Each number is 200 + 30 x the weight over its row's rms, rounded and kept within 0 to 999. Layers, rows and columns count from 0. The size before them is the row's rms in percent of the matrix's.

# k: layer 4 attention key, 128x96, rms 0.158, rows 60-64, columns 48-95
# q: layer 4 attention query, 128x96, rms 0.151, rows 61-65, columns 48-95
# v: layer 4 attention value, 128x96, rms 0.18, rows 0-63, columns 48-95
# o: layer 4 attention output (transposed), 128x96, rms 0.154, rows 0-63, columns 48-95
k60,096,188,181,201,175,224,216,194,160,216,223,168,169,167,181,198,227,110,228,172,220,250,241,198,165,171,170,204,218,211,216,121,190,236,141,167,238,185,230,107,200,234,194,217,208,156,196,217,202
q61,089,162,211,160,217,180,280,218,203,180,207,239,174,173,199,204,231,190,184,187,159,186,184,184,197,217,170,216,178,191,254,195,198,248,206,209,240,177,183,234,198,262,200,218,152,240,179,177,206
k61,094,265,162,184,178,228,141,231,231,238,197,222,182,187,203,203,167,235,140,235,188,237,217,221,196,168,213,226,200,197,179,214,189,172,239,187,198,177,222,217,168,164,186,171,221,193,230,193,189
q62,103,204,210,162,215,246,189,207,167,196,224,207,159,243,202,240,243,193,159,219,231,211,149,213,261,173,189,195,205,231,238,188,193,184,182,249,233,159,198,187,200,251,190,183,175,152,168,226,199
k62,096,206,131,197,203,173,245,202,179,182,167,178,189,138,232,175,180,229,184,205,195,177,199,187,174,264,235,229,197,186,189,200,176,206,220,212,180,252,178,224,202,161,185,216,197,251,226,188,165
q63,096,187,225,158,185,208,195,190,220,163,231,211,219,194,225,188,181,172,187,203,180,199,218,202,204,162,206,180,213,205,214,238,193,222,202,189,207,220,174,157,196,237,176,205,146,134,169,206,265
k63,089,187,192,169,232,207,228,196,166,225,194,246,147,181,218,229,170,186,201,232,192,187,144,159,223,145,216,242,197,185,216,203,232,143,219,205,194,206,265,164,169,197,228,228,194,245,178,171,174
v0,110,219,216,179,226,192,252,156,135,157,194,196,187,183,178,177,202,236,189,208,218,201,213,215,247,186,140,244,186,173,220,183,148,174,231,161,201,292,238,163,225,198,216,202,213,206,175,198,185
o0,104,187,222,211,155,175,219,246,211,212,178,225,222,148,218,188,218,146,208,155,189,184,226,158,231,231,194,163,185,195,235,221,167,190,190,241,209,189,176,215,195,206,215,189,222,226,204,211,176
v1,131,171,245,195,232,200,178,184,247,192,195,211,236,227,219,236,164,189,188,226,191,279,175,243,197,189,199,183,251,175,181,179,220,215,192,153,202,203,231,186,218,219,156,233,241,208,176,207,237
o1,116,188,219,222,185,187,204,207,243,147,194,201,226,203,165,270,221,229,146,187,206,119,194,223,175,181,142,196,184,177,140,139,207,217,178,214,226,188,237,168,131,257,173,213,180,223,161,204,286
v2,100,232,213,148,232,159,216,210,222,207,199,154,172,157,179,198,186,241,256,176,204,228,172,182,194,195,159,249,163,194,194,178,172,148,175,199,166,224,209,184,189,207,232,241,204,211,183,250,206
o2,095,203,222,262,156,170,208,226,215,167,184,222,205,163,201,228,180,147,197,206,232,208,239,209,183,254,164,194,169,208,211,205,177,179,180,220,176,194,174,191,248,220,215,146,227,182,199,231,172
v3,109,185,180,228,185,218,231,220,206,187,208,189,192,279,200,228,234,172,231,153,231,195,219,194,208,216,281,206,166,200,244,245,169,219,173,242,167,178,246,183,173,238,183,247,168,137,211,183,178
o3,103,179,146,226,214,248,196,234,206,298,211,177,143,162,184,227,201,210,227,260,180,197,220,194,184,220,250,200,197,157,183,201,185,225,191,222,197,212,184,184,180,198,169,197,163,250,173,230,167
v4,100,242,233,166,172,239,191,223,216,178,254,206,221,232,221,237,163,228,253,165,251,246,205,257,234,202,234,229,235,209,210,176,180,209,176,247,180,199,166,201,183,192,159,212,245,205,143,229,246
o4,090,188,231,158,202,155,198,206,206,132,180,220,234,200,218,253,189,225,215,254,229,210,221,203,215,206,209,155,247,206,166,207,222,195,231,219,171,252,218,217,177,216,163,231,234,169,125,187,206
v5,136,197,193,198,217,210,230,231,227,192,248,198,228,188,175,182,192,143,238,177,229,213,221,200,249,208,246,213,178,251,190,244,214,236,131,201,198,182,217,225,191,226,159,225,173,254,205,239,251
o5,118,170,217,186,190,225,197,233,256,163,209,211,240,207,144,236,206,181,235,181,159,217,307,198,187,212,224,209,187,221,204,206,208,215,192,267,178,165,202,190,219,182,147,204,173,265,228,216,223
v6,127,191,181,210,185,201,193,178,220,205,219,174,182,243,223,159,123,201,185,211,198,192,186,195,177,181,166,137,268,186,147,216,215,222,191,209,230,206,236,198,206,206,146,176,248,238,155,223,237
o6,117,163,211,187,236,262,195,204,189,157,203,216,219,262,195,165,131,149,163,209,206,172,216,242,200,213,187,224,217,207,169,154,235,230,177,192,234,188,191,206,197,212,227,197,280,223,211,130,240
v7,127,173,226,179,216,164,201,211,202,189,176,155,178,215,209,246,244,251,177,194,183,205,207,199,210,163,139,189,198,170,210,185,215,173,223,251,180,197,210,146,164,201,186,173,231,233,199,210,241
o7,112,162,202,182,236,161,173,218,153,176,206,202,121,206,252,231,211,203,192,183,258,156,206,205,187,218,167,180,203,207,212,169,199,217,81,213,178,215,189,194,178,198,199,199,237,197,180,226,248
v8,114,280,154,207,209,233,189,209,227,166,174,237,224,213,180,216,189,201,196,202,251,186,143,196,156,214,194,157,275,209,197,150,211,212,180,194,163,213,218,165,190,151,234,188,232,154,267,195,196
o8,110,219,161,218,216,160,159,119,196,232,210,141,261,159,216,199,226,193,191,229,256,219,176,204,153,239,183,195,246,219,196,175,212,179,207,119,205,215,201,190,173,181,243,199,220,172,199,200,187
v9,100,178,181,164,197,223,219,241,222,179,175,238,248,194,202,248,189,240,174,198,180,208,150,198,216,225,189,236,168,215,133,209,198,225,132,228,188,170,150,212,202,234,222,172,201,232,244,195,174
o9,090,207,182,167,190,190,204,155,206,173,194,231,230,191,199,218,247,185,225,174,191,244,211,150,163,204,181,151,221,170,198,207,207,236,192,133,203,200,219,206,231,193,210,212,183,163,189,262,216
v10,111,240,179,185,159,215,192,199,200,176,194,239,198,180,176,217,151,250,172,232,222,222,134,199,215,251,226,162,206,254,129,171,229,137,184,203,172,164,162,233,166,222,235,182,212,195,235,182,227
o10,110,226,179,223,242,209,158,168,214,202,202,165,231,196,209,194,192,244,192,154,263,225,213,207,199,225,202,146,209,194,225,218,157,192,183,179,230,160,197,251,179,217,249,234,236,155,181,239,218
v11,099,181,215,224,181,133,193,206,264,220,263,153,206,169,166,196,223,196,231,174,205,246,227,181,171,205,224,229,205,194,225,195,216,197,227,215,157,259,249,223,209,248,181,258,203,130,184,223,219
o11,101,177,214,235,228,226,182,236,218,204,245,103,194,206,186,265,179,198,221,249,214,169,178,206,210,246,168,172,170,212,182,216,174,151,210,213,201,184,222,201,227,217,176,209,199,223,257,208,231
v12,114,173,203,182,229,212,187,257,254,194,211,256,242,200,182,171,167,205,187,165,172,220,223,220,130,209,268,214,177,232,221,163,190,253,207,217,208,175,204,163,232,209,148,219,192,225,192,218,177
o12,103,190,193,225,237,135,175,186,218,175,169,223,242,167,194,193,282,209,200,164,173,210,181,208,190,253,267,201,222,218,148,206,206,177,203,172,182,234,170,156,139,224,111,213,157,190,198,201,237
v13,117,234,193,243,265,167,162,196,166,186,213,170,152,221,183,164,215,187,240,218,204,222,183,183,255,189,224,187,166,187,209,172,203,236,181,160,174,170,149,178,216,217,194,180,260,193,171,197,207
o13,118,232,189,196,144,190,177,174,164,188,172,206,173,264,179,116,192,145,181,231,146,179,215,260,182,175,218,175,240,154,177,163,212,183,188,230,237,198,234,206,205,236,209,188,197,220,153,205,218
v14,099,235,169,227,201,208,191,199,238,230,196,192,220,156,195,230,265,213,204,199,217,258,180,146,171,140,242,245,227,212,181,215,239,177,165,196,162,217,183,249,153,198,192,231,223,238,180,223,181
o14,095,223,163,231,211,220,178,139,188,198,225,202,246,208,218,228,154,184,217,182,216,238,252,215,209,203,158,190,171,201,190,205,200,182,254,205,199,213,166,237,253,254,151,156,241,191,193,230,255
v15,099,204,193,173,178,156,169,158,196,227,232,127,209,183,160,133,172,113,172,228,206,217,202,218,170,225,203,235,236,200,196,206,173,161,212,197,147,167,238,224,222,195,232,205,266,203,171,200,205
o15,088,230,279,186,185,265,182,237,219,185,163,152,212,172,215,214,176,127,161,212,189,205,205,242,233,191,222,221,230,188,140,208,177,185,197,215,202,209,263,184,177,212,225,171,250,199,240,160,175
v16,110,172,211,214,215,208,185,151,233,242,190,214,167,206,242,239,239,176,175,177,255,230,189,220,219,164,220,202,262,151,172,166,214,202,167,212,230,174,164,192,185,191,149,174,199,241,232,221,183
o16,108,229,212,151,215,203,202,106,185,231,239,196,203,257,221,212,215,210,224,139,236,176,213,225,189,228,167,200,174,213,191,184,251,216,197,208,201,230,203,185,193,213,183,197,169,227,166,218,180
v17,120,192,225,181,180,171,228,232,157,235,127,157,172,217,200,193,222,213,186,191,194,158,212,183,163,198,171,238,177,199,245,173,236,232,213,159,218,205,209,224,242,160,245,202,177,202,199,235,196
o17,108,230,212,202,213,173,202,210,195,229,258,193,175,182,161,138,214,214,166,180,268,153,217,158,188,212,203,248,193,204,177,213,171,182,176,208,187,168,178,189,182,169,247,191,214,211,214,244,200
v18,123,229,229,205,163,191,174,192,177,226,161,190,217,198,168,239,154,185,248,203,249,192,170,210,194,181,188,217,135,202,216,204,123,136,168,230,149,173,189,201,169,149,239,231,237,193,192,123,216
o18,119,216,273,224,167,221,215,212,242,228,206,179,236,158,224,225,116,163,244,193,220,197,210,170,176,210,259,182,208,128,205,222,176,181,180,204,175,180,167,204,234,193,235,144,153,155,167,175,177
v19,116,184,241,212,182,191,168,165,173,208,197,200,213,191,185,193,171,202,201,196,240,197,223,200,232,162,178,154,211,187,216,175,209,179,193,226,187,244,247,186,165,194,144,192,210,170,230,219,210
o19,110,181,201,185,240,203,180,149,180,214,221,148,207,205,226,219,181,191,257,213,185,166,175,169,213,220,208,213,251,199,179,203,197,192,120,202,154,188,206,186,200,243,200,263,155,208,173,179,247
v20,115,258,207,211,196,184,208,148,180,206,269,253,178,215,200,175,222,207,191,219,209,189,235,134,228,223,153,209,206,216,238,265,193,156,194,240,211,220,241,176,238,189,200,186,233,192,209,226,195
o20,118,232,224,136,240,187,173,207,150,179,147,197,207,215,225,158,158,216,223,215,212,228,206,181,228,231,188,147,217,275,195,162,227,164,177,222,210,191,160,218,238,172,243,201,223,252,204,195,149
v21,121,146,152,165,214,228,177,141,208,158,219,179,259,167,136,178,158,109,180,208,188,176,177,188,195,240,179,192,180,223,180,235,166,196,199,174,238,190,213,203,197,195,215,240,179,247,241,149,191
o21,118,212,163,203,200,255,225,198,220,181,168,190,213,189,226,197,222,186,217,223,135,233,215,147,260,142,226,194,189,222,238,211,166,198,200,206,180,206,203,193,171,212,204,163,181,225,216,212,241
v22,119,192,164,161,217,202,226,181,207,144,232,187,219,167,170,185,168,170,134,209,176,170,213,172,221,213,223,280,201,260,148,195,204,226,170,225,222,193,183,200,184,226,221,178,234,266,180,195,216
o22,113,241,185,214,215,235,193,203,163,203,207,205,210,205,199,161,233,169,182,159,106,189,235,185,209,176,199,203,195,198,161,216,157,159,159,235,189,195,213,179,179,255,188,246,289,226,221,177,210
v23,092,201,154,186,234,222,222,217,146,240,237,204,170,170,242,219,246,209,177,178,190,170,227,196,216,244,197,221,253,191,225,190,169,273,170,209,233,182,182,231,223,160,177,238,169,231,212,242,124
o23,092,199,173,175,185,159,242,158,203,221,242,198,196,219,147,218,254,194,225,154,159,204,174,184,211,267,200,228,226,240,173,191,225,232,227,218,159,257,219,210,182,172,215,186,209,206,197,229,172
v24,112,194,189,190,204,238,185,124,158,192,212,260,154,223,254,234,214,258,189,210,229,182,206,207,271,222,184,179,191,170,232,186,182,181,227,227,217,246,168,151,195,201,198,233,175,200,175,200,201
o24,114,191,205,211,240,224,214,183,150,223,211,237,209,228,277,235,210,201,244,203,202,191,173,198,245,205,163,168,189,195,238,160,231,191,177,207,205,230,178,242,202,202,207,141,196,153,130,180,156
v25,110,237,236,261,214,240,193,225,209,189,190,194,229,239,204,194,186,226,174,202,192,214,171,196,134,175,165,194,226,207,217,164,176,231,180,191,244,181,146,223,260,175,212,187,184,228,218,241,221
o25,106,228,222,159,221,185,226,172,211,199,254,187,242,233,193,177,236,184,172,183,208,192,201,203,208,185,201,232,226,187,205,164,217,216,275,152,223,198,165,233,298,205,207,181,196,202,230,227,245
v26,126,183,176,196,202,220,256,183,125,239,215,231,196,240,201,215,171,203,205,199,218,140,191,180,272,228,182,234,266,169,202,186,182,204,210,189,263,200,193,198,224,193,224,237,228,233,214,233,212
o26,125,192,150,190,187,229,249,156,177,223,267,174,220,208,179,151,231,145,193,233,175,191,215,135,239,215,210,165,220,210,139,166,179,201,200,220,180,178,224,232,218,170,251,209,219,165,168,197,211
v27,133,193,234,189,140,179,191,187,202,202,133,197,194,139,154,202,156,228,225,218,184,205,173,206,188,227,126,261,168,201,138,216,225,184,158,186,189,236,213,187,121,177,211,209,222,240,197,186,194
o27,128,205,156,191,172,166,216,190,207,153,164,204,186,169,179,235,146,192,167,181,207,205,205,196,191,180,183,164,210,265,201,228,178,203,192,186,174,178,245,218,218,258,273,213,169,194,124,189,234
v28,127,195,212,168,209,167,180,203,193,179,173,135,199,143,201,168,220,179,160,230,240,211,224,268,235,201,169,200,208,180,194,169,180,164,231,149,205,210,202,224,253,200,220,214,211,201,236,232,241
o28,120,188,260,178,235,178,216,228,204,189,207,125,169,193,240,188,200,181,226,198,281,209,212,234,216,183,183,220,193,216,191,196,121,177,216,249,184,208,205,196,223,195,219,232,255,219,263,217,194
v29,128,222,288,221,181,203,226,148,228,201,270,216,185,275,201,208,150,252,200,165,204,197,242,202,226,254,233,268,229,188,174,198,172,196,186,237,176,240,185,185,206,210,182,240,219,192,232,218,223
o29,117,181,190,217,250,213,175,223,190,191,230,195,208,168,221,229,247,167,167,175,194,187,222,213,180,235,188,162,176,187,183,208,177,171,201,236,155,181,168,210,238,255,175,195,210,212,215,179,175
v30,118,136,235,198,178,213,213,159,168,181,139,231,223,243,210,216,158,167,238,219,256,200,216,215,194,200,224,251,217,198,135,254,189,162,209,248,259,137,173,197,158,222,205,182,169,218,189,197,203
o30,114,182,176,168,166,260,213,229,201,226,191,252,202,176,154,227,200,244,240,216,210,235,216,138,190,153,250,183,194,215,200,219,197,232,206,175,201,196,224,187,183,211,224,217,197,152,150,220,174
v31,109,238,220,181,149,178,205,240,142,205,182,179,159,198,222,192,169,163,230,203,201,176,246,207,192,188,252,213,243,193,207,203,167,163,209,219,159,171,238,235,211,207,162,200,218,191,184,228,208
o31,106,170,226,230,189,235,195,173,210,223,173,197,187,208,175,183,153,143,270,219,210,206,165,215,208,187,220,225,188,206,184,228,195,195,267,200,170,199,183,200,227,196,232,273,329,185,197,191,198
v32,086,201,174,166,215,188,205,285,252,167,226,167,204,176,160,166,208,180,250,222,200,254,189,237,233,235,210,191,222,213,165,197,213,196,138,163,134,224,183,227,222,195,239,219,235,203,206,230,197
o32,081,175,196,193,204,154,206,180,218,132,172,225,174,118,175,259,212,200,203,204,214,202,244,193,140,161,217,170,206,265,177,191,184,232,233,187,156,208,213,195,228,222,216,229,218,208,197,240,220
v33,123,206,215,205,198,248,174,127,247,184,142,189,223,196,156,193,182,153,188,170,159,225,176,169,129,227,203,149,181,239,203,157,128,197,184,191,233,146,195,170,186,156,172,228,197,246,180,156,195
o33,122,214,238,239,192,197,170,201,249,238,170,243,232,212,179,158,190,204,184,158,153,206,172,212,178,205,212,222,170,178,199,217,213,162,177,212,142,203,213,194,201,263,231,180,156,230,153,176,163
v34,124,191,207,228,180,228,192,209,193,198,174,218,199,162,204,146,178,192,237,159,203,154,210,212,253,193,206,193,200,214,188,206,208,209,180,152,229,243,246,215,186,199,197,228,120,222,207,242,164
o34,119,210,134,162,235,179,224,183,182,221,166,172,241,199,199,197,177,201,167,211,183,230,223,189,266,217,239,230,193,238,173,170,168,218,226,240,170,203,235,208,224,258,202,227,162,217,181,184,176
v35,106,189,152,221,248,249,202,216,225,187,160,241,215,206,223,143,159,216,227,235,201,169,203,196,182,157,186,187,195,220,181,121,232,244,193,140,228,162,170,204,182,204,164,215,130,182,191,210,174
o35,102,179,193,234,196,202,257,193,213,236,215,221,188,221,148,142,219,224,165,202,210,280,168,204,143,211,196,230,178,186,205,254,156,159,223,237,248,184,261,204,228,264,191,196,166,187,218,211,201
v36,114,195,211,198,188,187,205,160,208,209,226,235,249,182,185,170,135,182,204,206,202,164,204,216,255,207,169,194,226,206,218,213,222,160,169,193,181,181,271,177,212,174,214,200,192,200,239,176,224
o36,107,199,184,170,211,193,206,192,226,216,152,130,278,151,218,217,187,175,209,179,230,220,205,160,233,223,202,170,209,206,143,148,151,168,140,213,219,188,224,249,202,203,187,213,190,219,282,172,191
v37,130,219,195,223,242,230,184,233,159,193,145,224,198,144,225,177,240,201,218,190,215,209,227,230,191,190,169,198,186,216,210,161,228,136,203,200,172,196,185,180,211,129,136,166,206,233,214,246,165
o37,121,178,245,204,182,143,202,144,187,197,149,186,241,199,220,177,190,189,189,210,235,203,175,178,218,185,182,199,203,236,199,195,240,203,176,236,214,237,193,201,214,174,122,203,194,251,199,160,190
v38,096,181,169,224,166,207,220,166,237,200,190,171,186,268,202,239,221,189,201,173,248,189,246,159,197,190,225,216,267,221,205,232,177,195,204,210,229,166,212,169,168,200,189,208,189,171,166,225,184
o38,093,212,146,174,221,223,229,247,185,218,207,242,181,195,234,183,169,240,157,249,258,183,214,182,239,189,163,204,192,201,156,195,210,207,199,231,189,214,199,211,202,249,204,176,272,231,158,184,137
v39,115,212,208,191,241,207,202,186,234,228,226,173,207,190,139,199,219,175,208,265,207,232,150,182,243,218,199,310,185,208,188,165,198,196,187,141,177,193,152,261,189,226,231,235,253,213,160,162,197
o39,110,280,197,212,171,253,209,194,188,172,222,170,178,212,157,253,255,143,160,182,167,147,213,175,200,155,202,198,197,150,207,205,185,196,241,224,197,160,270,217,174,221,163,166,237,220,163,215,258
v40,107,217,216,238,184,214,169,211,186,207,242,186,212,218,192,229,233,185,229,215,249,183,231,193,167,210,249,202,225,198,243,200,219,196,204,259,187,183,142,206,203,157,166,160,233,202,226,220,220
o40,097,221,209,197,212,270,183,171,156,246,295,164,204,217,206,205,199,213,239,221,211,212,162,193,150,152,231,205,231,194,211,232,257,201,203,200,202,212,141,210,244,173,168,177,204,201,232,193,232
v41,109,195,199,210,244,196,162,180,230,231,204,222,185,143,240,151,201,184,236,226,203,228,217,173,212,158,184,210,190,242,201,194,227,188,222,146,250,205,229,262,203,211,199,262,170,208,169,219,182
o41,101,273,193,188,209,189,227,211,224,157,183,208,214,195,158,192,178,270,201,214,234,209,203,195,230,210,190,236,193,277,193,172,172,184,260,238,210,206,242,199,175,270,189,193,191,214,184,184,209
v42,120,198,232,176,139,200,166,212,216,232,186,276,218,231,206,243,176,236,212,221,192,232,188,209,256,122,209,164,158,183,173,183,248,184,178,189,228,172,185,193,199,229,256,168,211,202,158,185,233
o42,114,226,222,200,207,174,223,195,198,157,226,220,224,214,253,184,163,238,195,184,237,212,199,198,178,190,213,183,204,112,174,176,175,165,201,187,233,130,219,240,185,265,208,210,208,114,199,204,229
v43,125,129,198,223,204,223,202,208,163,245,165,157,189,229,229,193,201,213,204,165,215,211,197,194,225,130,156,148,206,206,214,199,182,235,213,197,184,162,268,177,232,228,207,209,168,152,165,165,170
o43,115,180,206,198,214,220,220,232,207,194,168,224,163,196,200,224,193,195,209,211,208,164,177,183,219,214,240,254,212,169,176,155,179,247,128,183,224,184,206,154,163,196,243,206,140,194,215,213,119
v44,118,201,135,139,196,221,202,306,151,196,205,175,199,187,205,175,171,197,224,219,226,172,224,189,155,222,244,231,218,233,178,133,201,180,206,245,221,195,251,193,183,184,184,208,233,219,201,212,210
o44,109,189,184,248,183,199,203,172,231,209,197,196,207,138,183,194,235,211,190,219,206,246,178,176,187,239,275,213,222,222,159,246,184,194,167,239,183,179,198,187,190,169,188,221,274,164,258,183,240
v45,107,209,225,165,211,169,200,274,169,194,235,210,175,224,257,142,131,226,215,240,201,187,204,209,231,243,262,223,211,217,210,207,214,211,215,182,170,197,233,213,223,256,202,240,217,168,187,247,203
o45,104,204,203,196,209,147,148,199,187,154,142,240,195,208,160,205,217,197,198,223,170,215,180,223,203,210,231,164,223,177,143,171,167,212,212,188,225,230,191,181,189,184,212,223,212,144,147,261,248
v46,125,177,194,152,192,200,181,224,169,194,228,203,174,250,216,187,199,193,197,188,151,220,211,212,222,215,212,186,173,154,261,191,150,224,169,244,183,199,194,217,243,231,136,206,178,193,200,222,192
o46,122,175,244,160,206,208,189,210,214,184,160,230,177,207,200,208,186,195,253,191,190,236,199,183,201,253,183,158,205,139,176,223,234,242,170,237,182,240,178,208,207,203,195,208,189,220,158,236,199
v47,109,198,189,200,203,242,159,137,205,223,178,191,189,247,194,220,204,202,200,223,245,206,155,184,180,149,189,151,183,212,192,207,210,171,235,194,234,174,267,234,203,192,233,220,176,138,182,200,196
o47,104,277,254,225,221,266,227,203,190,238,197,190,218,195,245,180,185,287,184,243,256,164,200,188,201,241,226,280,208,161,190,172,176,176,173,170,224,173,208,149,148,231,238,133,211,174,194,218,187
v48,123,232,197,221,227,199,224,173,204,185,222,158,279,215,184,188,187,140,211,184,202,217,232,225,170,215,204,220,218,209,207,215,175,245,152,160,225,189,183,248,213,205,237,185,188,241,195,198,187
o48,118,192,215,246,212,211,223,260,197,215,245,218,229,154,181,191,203,152,157,205,163,263,273,191,154,155,203,203,207,174,201,215,185,214,254,180,204,216,197,198,228,262,212,215,164,229,267,221,197
v49,097,166,182,194,209,196,203,187,195,206,190,157,182,187,200,216,191,214,183,235,220,222,220,210,171,222,169,227,225,196,174,175,226,179,242,220,270,268,209,209,129,241,174,250,135,149,207,221,202
o49,094,172,148,208,216,203,215,245,208,222,243,210,173,206,164,226,204,254,222,182,214,207,215,206,226,249,200,177,183,218,225,250,172,198,210,196,144,188,194,226,155,176,160,206,220,192,181,245,271
v50,141,209,242,185,128,193,189,189,212,236,208,237,189,166,220,223,161,237,170,153,184,207,219,199,216,213,140,170,167,223,218,223,270,198,188,240,258,212,210,173,210,173,191,199,229,230,143,204,233
o50,126,216,219,165,218,128,228,236,203,146,215,204,226,225,193,151,145,265,215,205,226,198,219,214,221,221,201,204,195,234,160,190,190,132,174,202,179,180,182,278,185,181,196,213,212,207,203,159,187
v51,135,259,236,195,170,223,213,234,217,141,162,199,191,209,190,193,199,258,174,203,205,183,228,231,213,237,210,156,230,176,192,247,155,151,199,141,199,154,201,227,215,178,196,142,212,231,184,188,199
o51,126,160,164,160,199,176,144,219,208,204,129,200,227,207,173,174,183,181,192,189,202,204,181,219,189,168,204,224,238,133,236,185,193,192,205,203,198,177,178,146,178,183,168,237,249,216,167,201,169
v52,103,188,235,247,156,189,196,225,187,177,212,266,220,192,170,183,199,187,252,192,237,222,194,193,252,190,203,197,169,215,216,234,131,180,175,229,213,188,197,207,215,206,235,179,105,137,247,173,162
o52,097,218,217,213,208,214,185,193,207,263,167,179,168,198,198,263,226,222,244,199,169,232,214,174,217,227,226,153,185,189,252,210,169,190,197,223,170,135,213,187,237,208,239,266,105,193,199,208,112
v53,112,208,203,200,238,188,216,196,200,176,197,204,174,189,171,200,206,126,185,196,163,217,187,221,208,257,236,233,159,234,229,196,199,220,194,170,174,233,237,286,225,189,159,260,232,205,212,178,195
o53,106,241,228,212,152,204,217,196,223,200,177,155,218,134,150,197,249,213,227,176,188,172,237,166,186,199,189,226,179,236,159,227,163,194,237,229,187,224,224,241,187,207,197,213,229,285,214,209,216
v54,111,174,209,195,217,173,205,151,225,224,218,193,217,170,241,193,233,211,181,181,218,219,227,178,195,110,115,227,178,209,236,241,210,211,219,210,223,194,247,195,177,205,184,155,192,183,187,196,179
o54,100,230,229,147,212,190,190,225,162,160,221,208,191,209,199,201,164,179,237,219,234,209,221,182,198,224,141,206,221,252,254,207,230,219,193,185,209,187,173,141,142,202,151,196,135,216,217,190,179
v55,112,226,177,184,180,190,218,212,183,228,240,205,193,250,197,220,137,198,225,184,233,177,212,204,172,290,198,177,235,193,243,241,238,212,125,240,245,238,206,186,198,168,225,210,198,222,194,248,182
o55,109,172,149,198,237,160,208,230,160,209,196,213,204,187,181,229,205,218,203,236,197,207,230,178,196,253,204,198,188,250,177,178,210,212,169,160,191,245,160,249,189,180,261,217,218,211,177,227,224
v56,121,161,229,205,154,165,153,210,219,200,206,236,185,228,229,219,188,165,221,146,186,194,173,198,189,178,234,194,143,158,155,251,205,213,160,206,215,235,191,237,191,244,234,162,187,186,226,148,181
o56,115,229,192,176,161,195,209,177,187,184,161,178,217,226,208,209,142,210,205,224,136,215,214,201,213,185,185,190,139,142,249,168,228,219,249,160,261,179,190,188,180,223,222,209,127,190,183,198,199
v57,114,245,224,210,187,164,189,187,214,203,206,157,240,145,160,189,211,184,199,225,187,178,133,172,215,208,208,171,216,220,203,255,207,160,191,196,131,188,250,186,217,184,213,193,271,167,226,151,187
o57,110,224,241,220,203,243,163,187,179,207,138,169,223,145,196,241,190,206,215,191,212,197,184,211,165,194,214,233,200,230,153,173,130,161,159,160,201,225,218,230,236,197,245,196,202,187,226,222,157
v58,089,206,204,209,168,170,181,199,138,243,216,180,204,172,210,217,238,201,180,258,170,200,173,172,258,178,172,187,134,174,186,185,223,284,179,189,243,132,204,195,214,197,184,211,197,157,181,143,158
o58,093,202,225,212,199,187,215,183,206,204,213,208,159,268,176,176,237,201,174,187,213,222,211,202,155,188,217,252,222,144,186,242,195,215,189,227,220,148,235,230,193,210,228,204,175,177,217,184,136
v59,114,130,188,182,177,213,240,133,181,204,207,221,201,245,202,235,186,194,169,168,204,222,193,216,240,206,172,179,208,205,198,217,213,177,226,152,227,222,178,238,217,205,240,169,161,214,135,178,200
o59,113,234,229,201,182,263,208,258,191,188,252,212,212,220,216,175,191,242,196,180,198,162,227,139,245,185,150,202,160,161,227,153,183,200,217,214,251,191,212,248,145,191,216,181,214,224,241,218,193
v60,122,162,216,174,181,218,179,122,188,210,234,213,180,202,172,244,196,181,149,170,176,202,204,235,231,213,198,143,200,141,168,198,185,157,191,209,198,226,249,222,231,185,187,229,190,229,237,209,249
o60,111,177,232,162,193,251,218,174,229,197,223,114,259,211,235,197,178,209,240,138,198,179,199,187,224,223,172,221,168,183,155,183,195,181,147,267,186,185,181,193,221,206,233,176,208,219,267,203,189
v61,107,216,185,224,215,230,210,211,191,179,186,220,196,196,140,180,189,237,154,213,150,171,171,225,182,256,180,209,249,166,216,130,207,155,259,164,222,185,197,189,237,212,222,232,208,197,194,205,204
o61,095,245,146,261,223,219,252,161,208,197,229,189,206,181,202,136,273,199,99,217,211,196,192,206,218,175,219,183,207,154,174,209,174,149,248,170,206,167,208,181,242,204,175,183,247,189,195,185,193
v62,105,236,160,226,235,216,204,179,154,181,208,212,142,236,176,183,167,207,247,278,213,132,224,185,205,202,204,204,252,209,184,176,209,178,224,189,214,209,160,239,163,186,175,179,153,179,233,195,178
o62,100,207,136,200,200,241,206,182,153,214,162,238,177,227,208,188,208,208,178,173,215,175,186,160,213,167,213,188,189,224,272,234,227,238,195,190,218,198,177,203,179,196,218,216,280,219,170,199,207
v63,109,230,182,193,171,224,220,210,252,218,149,182,175,242,206,232,286,202,161,189,212,184,193,177,142,189,189,231,260,210,151,162,208,231,197,186,166,183,209,210,189,181,133,191,198,229,179,252,192
o63,102,181,195,188,228,227,188,144,185,234,215,218,224,227,205,198,199,169,171,148,218,197,163,208,183,205,169,263,244,246,178,212,254,189,209,181,203,199,264,182,216,177,187,174,284,226,185,241,197
q64,097,204,236,202,193,121,160,170,167,171,213,192,207,200,197,207,194,223,165,208,144,207,192,253,152,204,182,178,208,162,218,171,211,244,216,195,237,197,168,211,209,222,167,208,197,220,249,140,216
k64,092,207,198,215,180,200,226,211,173,215,178,242,215,217,220,186,247,154,248,167,256,160,217,180,183,169,167,188,183,208,139,204,220,139,184,182,187,150,203,195,197,219,229,215,204,140,200,216,214
q65,086,160,219,149,227,229,224,174,185,197,200,201,239,171,140,200,138,157,195,193,188,188,183,148,236,223,212,255,183,229,148,232,215,193,150,260,146,187,234,176,194,267,186,207,204,186,220,223,205